Part of a small language model's weights.
Training: 191M tokens, 5826 steps.
Each number is 128 + 32 x the weight over its row's rms, rounded and kept within 0 to 255. Layers, rows and columns count from 0. Numbers have three digits each. The size before them is the row's rms in percent of the matrix's.

# layer 3 MLP gate, 320x128, rms 0.144, rows 263-319, columns 64-127
100:123140130133111119069161153085115100117154121062048143137097095089089138147114120116096118106121128085078187157110126139084053118084175115095104114145138093138118161208140087124151210090158088
100:123053156099134160079115104106112126107156116145088134110112088118166129113150142101165078117141131137114123156131156097147168136100100162138158185069149097162159133082140147117090160093133180
104:149136163150145107118166173106122132103213189089107112144149174180087125114118126103083094109097128092097134138097162100100095113141138115118153152137054092130148097162172115153109140153146103
100:097083156094097055122086120149123088090157098097087126098103136119116138095128071120165114114088123086113166111061097112141168054117162173118122103112200097132094127113135136185083153148106155
100:184118121157138086103083108199145147141126086150047151110157121165145156104202135154176218070145111125135154168086107077117100102118096151140112111111121133176086127080118149122145113114161133
094:122102153127145090206107078158182111171099120146131110163125139168121101157162104124125173108053066124138137124121107110077127093078161104135082146142165107146117135151128100156116166145092136
108:149139144163094128103130131090158151144101074177123188084203136115132107165201143140114123091068121121171160155147136127152117101118128151147154108080163152142108126141088123125132145162149113
101:151152137138167138093155136155160167080108098145097137060108124107151101074094111122116119081141175127145091098042094144105119143103112141105184141159132151137182125128159160199151084135118132
106:123125118155159142126112144167101071118148097105122147084153143125150101128107113112094135074153147182085110138088149133196162177132202154153125109145126122100061122110080111090125069113124116
101:162140126147106186112138126068062146139154134150040166111142120137166148108118157103195118162091041127128149112129135121152135102139098129159163145104173151181110148064114123151125067117154165
092:176110151135108118108151159078170106148149098071122083176110094135125122096142212093217183136175134107091106159103136111160142114098167122145105133105070117140117086148117161144115153158134105
107:111091058112118204112124176123186113116124107123147131107122174127042122104144134135087137149117128121090102133160155079142128149125159120139152113153143139086126177160088134168074129072105080
093:176126130203132132171131104129189075155102107095110162121155149101218095116128145116131127118118120187085068147071073101150140176087099156131154075159088146102122144178150175155093112080088166
102:163107099121080134142129130145184105167178126119198151140121171100130077141123143183128131132091129143101096128079113182116150112080144158160139142126090084115177130120115160190152105141161193
111:106138103119129110120098152153129095184176113086111115101129141122129158147156088148095151170153088140104119124097136123159114113075177089121086095062129090065086172119142112169175127157125182
095:131115175096143124152115102145117093120150151121127122112126108168084099148069109092168103101093115152138144204109100133103144149063138066105083051161111156142070116109082170150106106134114037
093:094089158132068151084091183113110105131158107143091126129126078110173134104166092097121096139169146089134130141131152107151091123134158140178101079076150100112191154118154136113183094134085182
095:095135096142095101097068153113088160170190103111110169098128121126162137114115162125156108124107088121134089076129114091162174154175183160118097101113120090134155183123126144098064128121158132
091:117120116128169174127102127156104111084152107135191083136129108164085138171109187111133123126180154110099147105153163107163158121130179150092185061107182167128122072141158073066139130117130154
103:151176045083172126165126121181089129122125106185118115122154076104100138175166118140108104128103085095068084147120111157139133030085168183121104137100129143153153126113121136112075128134122126
111:117121121082165072104091178125122144146155116139156119160133153117152121084126174121168133183077123159097145141116144155109088149127084142186211093050147122174117105121111113116172106082101063
108:117107108105109070174114141163106124187148087174092075170160164186147174141100078163132076150149101131109165155149151135153126109132181161128136111134148103126125148108140191123119146116144140
108:102113166134101126158088131152091081161118116096062154171165086158122103115070141114150131118077106175141106125070126145082133171097144115118099114118206094112046174128106161108091137079139120
097:101090086126097123126113161141141077098103134187156142110131096043113094040148131112156096110108107141129120137097091127100140156085170172076156091133200104171061178145104143165139145096073111
105:141079153170137119116166143172131132128157184124105069136119179093168143093127118111137129136143143117067137142081162157120107096067134103097130120089119142133109131099142135123174041115097146
089:117119147127121140152174079113084130074157119109101087138080157131133051098101113132137123123165177127177107172149094099155188160139127083062099143137070147149150139094105127138120121136130132
098:158089076160183056096050131120090122186202159090128138157081117138128086133157117146195134122152136177120132172139148121140106122134126137118065157150144146127084161176076174147073099177071122
102:106144124165135129075152139114118175130135155112147155080174069123152119148120077082162090165106109169121122122150156146131072109080099075137140155102134141098088162086120100115163141206158144
093:072114178135169164094105207130156154173139114138071144190164081142149127108153167128074103136139120104091130116093168062161153180089087116145111132148142111098151136143168152126209152140133125
111:195101155198162094132138121153096163122119111142146131123140160192109109143116109102144162161175076077147165110120150112108162145079175146131125134158153130098090186113082120125107120125170132
091:119128171115132101106153123117159212170133097102114098171118118099124114059140178111139182136167093155118102038133120142132092146130143134177171121159123150128114124159134165126122127156128131
101:140048155074071171145132137148101144092105077126068110133087197097132109132148156154194190162128050117135130123156125077123116069081139096077155146115103181116071162113098128138170108170138148
109:150115134090140136136134158165139106149146146124125082110093174196138061071149153134148119143178090131120101138098154135165117134135196101129148148137159136140091171088175186125105071172068145
102:192129076153093130093155159153130192141145128141194166035106116143156150051169119125143159156148153098064150103156083069066108092096104137158127094098144174136136142127093161152133138135148103
098:128071125143087131115164144160104152120137165115110159151150129128140097129104146154145109071112103138162113144110072126108104133167114134139128184136099137118146133163124254105095147159136125
123:151129134109124087158074113134110087147162140151182122119109088136148128125147148125122144126145203172101091170068199077110128093129096163150144131173113084137138104089038121155111110160118082
102:111105131181102098129144191046102091134162135143089055128111105129079105128131125072120111147181084138104125092147167089093097151089112218132113126158138112123094099132113120096108119146111113
099:115192147100105166116137197175139159124232089165163098109142134140129132092145151130097117107105102171167121160115126201116128112084131064164137150133169082130159156106152140112144123186148125
094:086129147120118172127113115172117154110121154107143199123164152156114166191100140131138151120065182139182055081068110107130179077105088170101121153084132131107164137094097189187136095042134168
101:128119133177130120106119170129129115086152162126133082066115120150196095108113095123067207137110158139166057150139128115098165104098159114112178150070064165131134102111132188173140139140186100
101:103162141120067089170088128129121111130123114198129118100078144095170106081080112141087146087158095154152089125135051157100120140126098135106143133078194110151136127096144134122061148197101180
100:107117219167137119130083090081133134160136118120093095119165123177072133119187131132171099153098099206120058168088116102155110171108125130120144119110157143149166124146122141121136130128148155
092:094218148109149124167053178171134153117155116175141156095119180137145108139122179151095122108143167140130173150122121113084080105109100183176121131180093102156175169155156124134095123125090155
097:101149126137124177104155085097085149141128148141140123186115104132109124129060109158125091118125095090173172118056096146097132114142156098128145149135092135137046203165177173099153115105123108
096:144137099165156152116166152153130151147177156172157156184142165115156150098110090109091105129140164148150099104116136138089147110113172092142047080165132089058135113223113118136166141134137064
098:110100101120128191125098160147117132171116148114140103185160118118106112109139089168147124161068093150178144096100140088143109148190104136182116105150110102115045135135108126120135109129105121
098:131178133137134103113128214136129136172126135158060047124131092129088082155117124121117168130117121103072148110131160142141116111006182143092155153126155141105093103063117110157115090149135182
096:175079127156137084089156152192123173118202073088086190136141102133098099128125132104114127126169086125190162138092138043158123122091181146108078136097143121119114184089094178111147130128097160
109:164100172169086124041132119169181138141136119126109158069082148123069107087185151111183136122150122155137142088196108097097130151081117112109106200122100089186097171135060118193171155097119135
105:178118151105155104158078147153132127137124115170175100099074112091107161119087109135121137078123101089150124145102133193147147124112160127142158090108109139104176172145108103133088066176124163
102:158137127141152111197100096179178156132109061065148149149147081138127158180090189071153143091156111124181137143112090107101134097147078115128144112164149048159106126176105155120105111169155129
089:156113128058090135146106137173170126170150071155141107094137114093120143118168187089129130100108167165096190100137119146124079094101127125173025049154127102133184105146120181126130110145096152
095:161003155126128094108109123101093151103152099080105152084105161142102108107173095137117120082088090111119120132051135145130167142161154109070126157072053152102079148086094121140183159160186135
093:142128117117147177069167162176113075080161161108148140169131068191125102123151128107102120155143119111088112163073146138090168128158135099138140133148161127110053143182143169115135108127210081
098:123125099143138123161133142161151170140112134158132143080096042134146098110123125088117176108093109162112084146101159060143112102144084129074162172133168142143122203101073123154081102180154156
088:118163172093200158115098079110125105126142144145100176121116153086156127123091130154190211131113150122096130143148107131159073131160165212095085132114133152085083119132141101092121112117113187
101:128108121197127118113143115102106092138158207152128134124142114125069108138114097107112156126139158159168090114137114123022115132100134110132105138116176106142101133128117171084105142131111192
# layer 3 MLP up, 320x128, rms 0.139, rows 263-319, columns 64-127
100:131141143162097106093110105130150114123164107150143114123148111129101046090166127131160120182069048071170101100142141120146119056119090118155115143117142142147130107057151168149092142122202074
097:107137157133067115170160188132196192137089069110127155114150147134143122147136082147129156127168134122165122159087129106125148160136062123096141058151154111158109174118121142058122122159131068
100:118161168146079078143158112160161154109160124128132083140200140107047191092149139098111128126181156146144089115133087077137118107172131125142083137144122144143146153091147134093168109077099106
092:102142102104130082094093094137109103112138118078119138126085144136136120177109094137112126154104148137101124145108107130168175093181198158156126120161187107123131129105136152129091169106138130
105:098138159067100119135135150059132096133165120101130150119129157139157047164139081167095137146095147112067170155089128098102102168166103082168146156154100153080096089156152151134100098088151159
099:098121133104093096080191123093081123095150095162085141172087103102109079128116165141105135188114118148100111087054125115162165107153103120081126149112064119130080077133159165154147168151100104
106:180108118172146090131155102183164179133122140120107150148245135129132126124135172107146141124098135089119166142170105144184117111128095095089130144073116117156094146167089082093145128155175072
102:091168140112186133114136143097147160139126125097163096094088135153180087089067134084131142110156138110159117150093116132127160187136105163132168145138113148092149163108177132165135149122133044
100:125101114130135106099114098149134156127099165068101108156073159154120164119157126132130145180127090123172179110118093121107127185151116135183118179116116097140097194104186118111143205161076120
104:116144167109064153130152167121179162126112092095122163130086163066164146116148114205174156169167138130085106155144124158109136129126115128137098151134109139078148107152107151173155096115104145
102:130119113097080107126121138109085150075097084184155126133150102144084126135178101072102132096111111194188144124103103048103108107092142142127165103146127072094143197105120095123143080146099142
108:086095133160077106106179107088187131119065123084124046151101159090075163097083071122128145136121081090140128100160109128095145126112130150111136119218142107085124120179070059089140112128125052
097:148095160160051058171109124115161124109195112140084148116118120160141134101129122130117082028180119163124091077145107108124101083127104100149180138056122184158112134192144116147120110082146126
103:118154126175124084137068099093133136119149105170094096160207075179177130104110181144163142151087082111162085200157116124124183125104119116116145124123120134154129139138096129065145149128116196
110:117074137132116081105143097059151185095140134176184151114160143113213098126101135148162127102074191074112154171123082086099108121138115111204106089116047125151169118150116127107132096117134036
095:136135224073114164116173109106092091188129062148130116165125133126091074141127113095139162153179087140120163157204118159102146092113175190098145106175107120145052102175126080149141141133162124
094:102149122148155144092089179047113141096131169120095086091108119092165121144162134137131099179069185106143097109137177123178132140135122134141147117082148063156180100121179138168154066148098146
091:134140097171104112075102110064131136136077101153117158109108144105140071109114070157128145134133110164135123131138124118154192122096099119050184133096129175184143040083134065102134099099122160
094:222126094150168140169130123119139112121089147125114180082158160075105077089114117153115168151174119130157102150161212111115094112156188158092148129128133109125150125121121069154100140107198155
104:151146127147114094116099115129137132140146171148089148126134071164129094182127109163121137173147160117072114166150095134115116128109099117101116118154090139152102096174051140056138073117154058
111:119127182174095157083080076148136171134109136112142134138085131130172156076148122141148143113204157152057159153138104153146128080109121178165105124109047117116144132094084157173117124144160114
099:157102124140111108162118113133190083097138196142097106091071102105172105141126147161161159110107162166191147121106084158073114098126116113100132141120100130107104178151147079078124098093160171
107:079099144105119101091164159122174130187131147170154168170150085126163184090110145146125143173151114193141064120151124088115113159109140145152150101119107074146225127110122126134176109124144114
100:072125092079182153136099130122128119140158129141158103162072088104156137124127101142165134084106171133151089193207109091086117117063167164174136162169158128127164083160119149068101105043168105
097:057151161089110145106118128092117139161147186112153110162097087118137153138174121144157131188162043138107122105138106149088185166092136143133140141091183131103161108098131155138167168141137169
094:136132151143179123130089129136085137147157146143133072094166121189148075091121147075114144042184139121111156065135152091137167145145093124154057129168169087138144129102133154077160070165094172
102:095126178086110104109141106134114148113139089158103148122151174086165171105164128150030134091129110190178117140138123106090045207111140161083115132114148076127145148109146160138130113071119156
096:136090153155086126167084131169140094093119136112144127128116124141102148169135144110071110124138181113175120124098104163175152155180127173088183116120126097137170154147116176133093138053086101
100:073185032108144077102107094085138119141111083049136143134176118151129102075131161107140100116139187104102128164106129095174169134097108168140157171134148117136158134107133115100084157064135159
110:159188161163103092108116078187129113117149135105096103151171056181099153111084115121128106114103118187099090114151136204098147149056206143124056096155182130137133140175118165093117134149191101
102:144143127161062149200136144158115121090178058172156128093145111208146114130168134116122122066210156114171203140089154026133093117088133121120079087102127131084112134126144141150127109093110167
097:126104100195158094151174090122111151093033158156140153101109157126101112043105137139159167155107095151152159141086144114124152098063128168086126112097119107192152173096090103100149202173148139
103:123124098145141081101154127109108157117132110103112117074122145109148184090117134114148182146164141169151123112112079134098131142103108086099178132135145158174095112132135095173186187181105135
099:083141165111116148035137111108160115126109208109141123090068134113158131161157164157088074161132123124187118156101190132116123135079117149136117097184114116124112149135157174152140161112087111
102:078098160132060143134156118036160118137140118105125139139128146132144088131062148151152122098106165113148130108131123071127104102085116155148165173105155155093080126077105194123034130132133139
117:095103065155103164121155153180189119154140093125071107155118172102121061124153143127105079139137103108121158111159075141145128124119142165133068107113100110124113152179132081127135202107126141
100:113113150131158086116124152134131063115172119108141142154083111191087149120129136176087097084172099136098160116121158141107081092143106189160118103114129150192122126112128113044092091103161156
096:148116125071117133117157119143105127083179105118187101086107109163142119119100127124144116032161126137139120144133134132097132131101164132079142151084134120136096144113173145065118119153160158
095:109150132111154116106079142130172105149100156084112088160103189072183139099091086148070125215149148093111141150073125151106162135106142136131172090073114117150124102182173120162126137071123077
095:094125129128113171071142139112100088089110161092169129129171093083169126121108121115073117110093154184206073176150186120127135113133134143133189099155099140130170080137084109106129120138105085
101:145143105152112137141160172083085075105104125160161149165135117087063171126111113132109072076169163116119083128146123130134098127070211080156139130109129101111154113051154123121108107061070100
098:114118195118149112125071097129137173136148069175106153115104208107094160107131104092149127057157162135105134114127166191191154142104101113149179159076159084152159145133184095096085078138115117
093:152170092109152165128130170172147119173149157100107152126135100160170123130110126128187123106122098160093079209120111145143178170070154168149164115148121100090138081096085090202168119174098084
098:090136150157123184120151128121124211184123096164210129181127089118161174127160124154125089136175158120149157051136157149090149129147148073167151132124103125085172157164122155141157138102058127
099:129147087110149153098158128113107123096120154137121196174151181125179113133145107204119113079171102151096124075123143079154118134140146098158125101144103129151112114150163103088110135073124106
095:068140142178159128159169123141171116111074084124127090121085080116147161109096086144167157109138166160083135071117089149143112130117135141114144133132092171128097114180105129164088101089105129
099:098150125129172096153156097095158071115121110156115136061175099172129124099076116127152121090114132063132109170121109105134186078122192136057100097096115129115148129067113115117098140160196151
100:153083100135173116053145065116153171136145097156120153108122124101105115138107123178124083159089085148135091108129078121181116116110180154083180086084165102140163147081088091127130200122138121
101:154101146149155118137121066123134150139145141110084128099112160162180101156128076143145135136111144122177038125145150110115096074187139152141151203061102126140052151072109124105154136108119141
098:138151097080112211131049108098157116144103081171099156075102111190082153072170123142115186105144099135161154192159158158136077139153167055072164140096150156128124126109138066088101136115163156
103:131177136165121126156148114094160133124091118166126113198146130120204133128091130097131181092073109100148165169092144119140123130145125121106081077050135171139165124149131150133153150214129115
095:177103106051174143119146146130198127150105109166115124121130121126133126174162164129087150164086131156104137105155117142073053138122099094158129131072170153125142099121174162112113138130172108
095:123099135106160092152117079177118092079104161078193119121121110158146129139156116111143100189084188108072111127120143122080162130128141124116150151070119159092154121131129139145150132093144089
091:088162106129140143122191149157117136119098140174088155086094096115111101170082066158140101138100133144080105139101130101124180180098096189144200119153130123068054161092124133105130159137084169
095:149149158107073140100119136142187134138095120157189159143180053059128151066101081105088164146077123092164152168178079137118072125137130103120142113110109159106167091085161138135146153161115130
096:115133115085119125130082144076122119154146066148151132116117139119107127150131121098111106129162110112123200085153113076147132035140128092129164151102081072124150156163124186094140059133130170
107:145146106113130123137167102172160077130140115163098200129151138115169114103119141140097095107140168163100160154163114094147124159111084099118064161190096109106174085099099189109137075163133112
# layer 3 MLP down (transposed), 320x128, rms 0.134, rows 263-319, columns 64-127
098:117129130119218064119122176136145144138080157079123165144126067172105123127145134093095118121176132113078143116225119137098101119104137137105145067167149148152211161186129147179142184087155131
099:098090120138131109135119118099130137115138134124087123192134176215097141076155112084196104092184148106073163185123110103101136167091139147142166134123187102143132203102160162131127157161066157
098:077115110150186137138142151111146155171113167071136143101062152182156110140114088139140114099117142204120124134113178120099172092169123135122136132158141118109123130146062146117135143089102117
096:131156119174148172119159086110185118131177181117169094133115140118177068158119189124134127180154109173171140151150129140142091168099162129143139162122092127112161059181137113087147136099095130
107:138159137122147122106083170098122137151146098117150104136132115188110101142179140101175058130200148162091165137117170106121069105156140105139116078076148133117115156106133156176103112111179119
100:123183129198116109150113111151159118093185149115143138120196173133155087162060085146059163122102114106140160148165183134124152112136156156097098149142127141150159094108101122129109129128145132
094:108115131121134097085140157082123075115152154108149131169128157132121166104055068123127174105126142104108102130119158120080120167103142122147074122185109159105177077097149149110116122073129138
104:092132132085095122145128113090175129158165167105145143158163106098111146106112101153057144106122127110123117180180135137141144146154139188132149111156137127066127078105087119153109146157120140
095:119102087129119151123089143120095102162127150108142105149082170094130110148096142155163163118111175165170108066127120174113068135183082102161111120127112146130112186143117127107103167149095108
104:151139136143099120133108136112127115172190181133098141149102176144160171150145143090206119158126078115091127150108120121140127156137066107186123161099112156109130129105162131124150089125088129
103:152172108125087112072090142092167127136094093123110104158069095187129166081147138103149159111193092160123152106090115085127139140139141115126111079131050109130094095191122119140149129135192071
107:161139148084212081078114124133073128129128104162168126160100094142134101142136169144142145132153116147084108056135123153130106101149137097112116122149139165136112145119156151114133073096144168
091:151124131191108194147145069177104142146040129133167049098104181093140121140135116124125147154122175147111142089086112132087134144097105147074165134136070117152166142139090119146155194178102205
104:128168110100055100217171111062112151140177120099183166168121183114180139203135124153125090074098133143093132158120148145119158111119093126173082145162121150084134203102110140149123087133103170
105:136139129118167154092133131114202131103180071146162100099144135113147123165147116194108045037144131104108149159131098133102103079129074077152099111083130138121145219080133163123080093147148123
097:141133065146151151124129126086090148144181140147106099135136142141121088146151130106127134100159181109022143072097107128114123158131091110215121179111137139098144139103157128176071115094080169
102:156103078128199125080094107080076125136128174079102069150117166114091144147156140145113171224062150122133117119150126136149165128146136126096126120116143064181112092137127134148096123120100106
092:103098108140165174130184109120125153178147152099123124102126130157171137134216187132083113118112053107109124116119127147169113107164143126118153154137106069138053205189096117088086197159154136
095:025175134127124069169128110134090105117137079139097080131126088138168166174142130092109143096100123137093135115121055123183148125100086051174148115140120122136151125094088128148160140141101127
101:106056163180120109094131163102097129168125153127177160151130145083127069122079109109087133078165111148154155122134086142113142208144107106054109129156105176123117105127138134143172162162079084
114:146112141143095119113161128161167105065155123128198126096109148100136161120128133121128035129126107142166134202076037064133139142097120117147128137143072137091150128130107133193147105109143153
099:095132118151168129075136129111151169129156129124165155164084090119096086129131168081125141154124146127106167146110170161159118181140176072088148133088102175116123095138131112114076107134124136
110:096131159071080132145139103102134101168178112085142100133128136138177101207080100199108120056127098079105093180019103106138151148117192156148074090106127167104149126139140148154138122141122117
102:160128153117170107153135131108200166152105145085173142084099183185120080164139121182097113134127133138183167139145165132139135114174124107115107137193069111091190086199140115072096137111101169
097:144140129121108128130103092094130104146160122110122076111138110132114123101166175146151155206087092110142154125111118134098125099100141162110203189102194120086099152131116112130094134174085173
091:122116126162094139120173137109115103124116158113149102163122138095127162132137113210187122143066135127194133208113114174151105085157137102128181144103098156128147185104087135147079190163156072
099:101144108170179083113146157178132110119149132133046163107127087132132189159126109090109155135103145163113150138116118151140122120074132128158118136149125083110181149137163191099179110135069169
100:129110111182118101182151144152192084130150120161108137077096122083115157165121080128118092105166126150159131168099159068130153168135148154182171108123117088055099131150129190131161171143157108
101:175207121121101110127165100139139195040166147167172134061124170134070120133094068161150117162095217147127118140140142173096092062147100140110183163067142116115117096121118155098069110116159101
106:060116117069065106020103103069092149153105128085151126124139122160104128069118108111090107106130153148148131146104113154075114110145152096172137108172132109169155084128133125174125167102105145
103:128142142135147148150156161159145164149078060145119186139082114092127106086111125116124137111163134125151133068094067088176109134114168105141153090202119155125146195156131117142127127125152180
096:142152173164124093194113141193192187126132151111196168140148114160121110175139145114095175142145132171100109095135074113127087108152111167143152132131091155125150084094099161143248099125141140
103:169145147135116110128162129183110133175104146117160122127138153175168112133121182115103089143173082153070095108119142165144130153055138092166174128196101101137100108117143159139124075147079153
098:083123146101142125168095146118171088162058147142144139108117076161116134110113145131131136087057081147151156149128135195148150134123150135212167067096148119110137149184160051115087134211128154
107:125127185185089155123136094133080093131145087094110151144155164141090104151122089168133142187162103097170083091180099173162096078154127120172100195074155146124112135091138139084098124107114102
101:121114132128129146113096115111096119119154092130150135165091168172113146125142134163112153167105146120149117123115106170122122128125182061147114138131112142159125205116118104124127126150135167
102:132151154143087111095108181133118117107083140149101129132180139096133156113124160065135113149094146140102160137085120134072157174128127129154138122145095158086178113126125161131147147056128114
097:114139137059160136128157167143131137106126140125155108157104150160105089154112075142091130059096128117116126117169092132135133149088126153086091191110118163136034135087178145088089093193158116
097:164125135105092166152126093090152091148152095135163120134123124103104099091132141109136096157152095111102167129222179172165081137118152102160065103196157161113125083156168125093098144177104089
091:149148104099118094108111115142101140142063081112142124153136206148086086131194162130126147142178082143083148108091138134100082135133096097115088115116137154118121169139091122091134116200095114
101:100081106134156128123077132127132087141129122025124100142163144148130094158160149204166149131107155155109082140101090114135154122142106123171157135188109071081069112141091084157114169103149111
101:173079148128109152151154111129130141043141109100114068113122151149145110117094120102076204126170116165115127046128106137114142107064133141140121170094160084167187109132131108090174163182124116
094:051146164166117149173106094117126136080113140163084133042151189101108135120173095124114117116161171141134131120158135143093097098107115117159104211133146156140145163113170145083112109101129140
096:150128143062124102157110106154128068085104110079036163097100133145080113123133142117109122085114156136077140154165169131165140126120108157111151108150105137161130056133143104153167150171159168
104:145147136122129101157114097065173130101138079118174130110137079159060119197112120135179107081163100140097165102150104147151113121078149149104174126093138143155120129049147099129125111114154115
094:183115116045120076109162129121144133147124026156163186087091158132079121075164157092137119160198122151117127147079152169171167134057113057084126139145128172125108097083134128138101095139109077
100:084106128182099125130097115120097135148147093091079166114150129139168216113158138103122173065128157163167141113150125092134123138170142090065079122108143086119143101130147173085049167156142156
106:102200139118121075068117115181123110151157164195152152142130143140097120132103115161158163120128164116114136181127139190163119143144131179171143127091092147131174115103073091162068131123067135
104:151180168095158158154111070137132090133137157074120118089114109076119141200137139163136106157115099139136166156127151084156139110096130169147014132103120133144146146087129095110077145098077108
098:159181090180115150111148114141130149118127100149101044169118138087099145143210136170157087140106159139092093121081089137160111097135094069152119160125119189170108101141195150117144121180093085
104:142162163108118100100101090202124128103103134139146138173136122115100114081162156072067155180105168121131101102113195166086143150123158066133135148109125111189102089096108159084159118136161124
091:121147107173148140145176134022090104154081175105119150155151117139132139122105120138159125122137111108134110135122133107152149134136149163102204190093127177088075138130085076105092137146145118
096:092222133151116178128164119145088092130150123153107145162108121076114173135087139118111128198173157141134102141212092082117075101097124094176117119129162127128167111131137106131076128056079158
091:151127155116097078083119130175134125114114143095146091172085110090072142108112115140105162121092091129153132086144101106145126154186154114136073130160109139140132135095154126115080083094140090
097:128181160029082181083134104087162134109105108120147135130134104140138206101158111150072150155136119122132120153134100167097083096118112192115136124167108131190169113109183140135156163094083100
096:210120179136085135091130111162129146117059132137118097156140148140165146104160120152114103097088094151124058179117095168099142167128133158116136101145180130092101114150120084134105129128135098
106:105123198185092123096135115102163129112099171184128102144083107140084091165119168097108139079117097123115054163124172152104142164121131130135153124092113123122139121104115137150148134169045137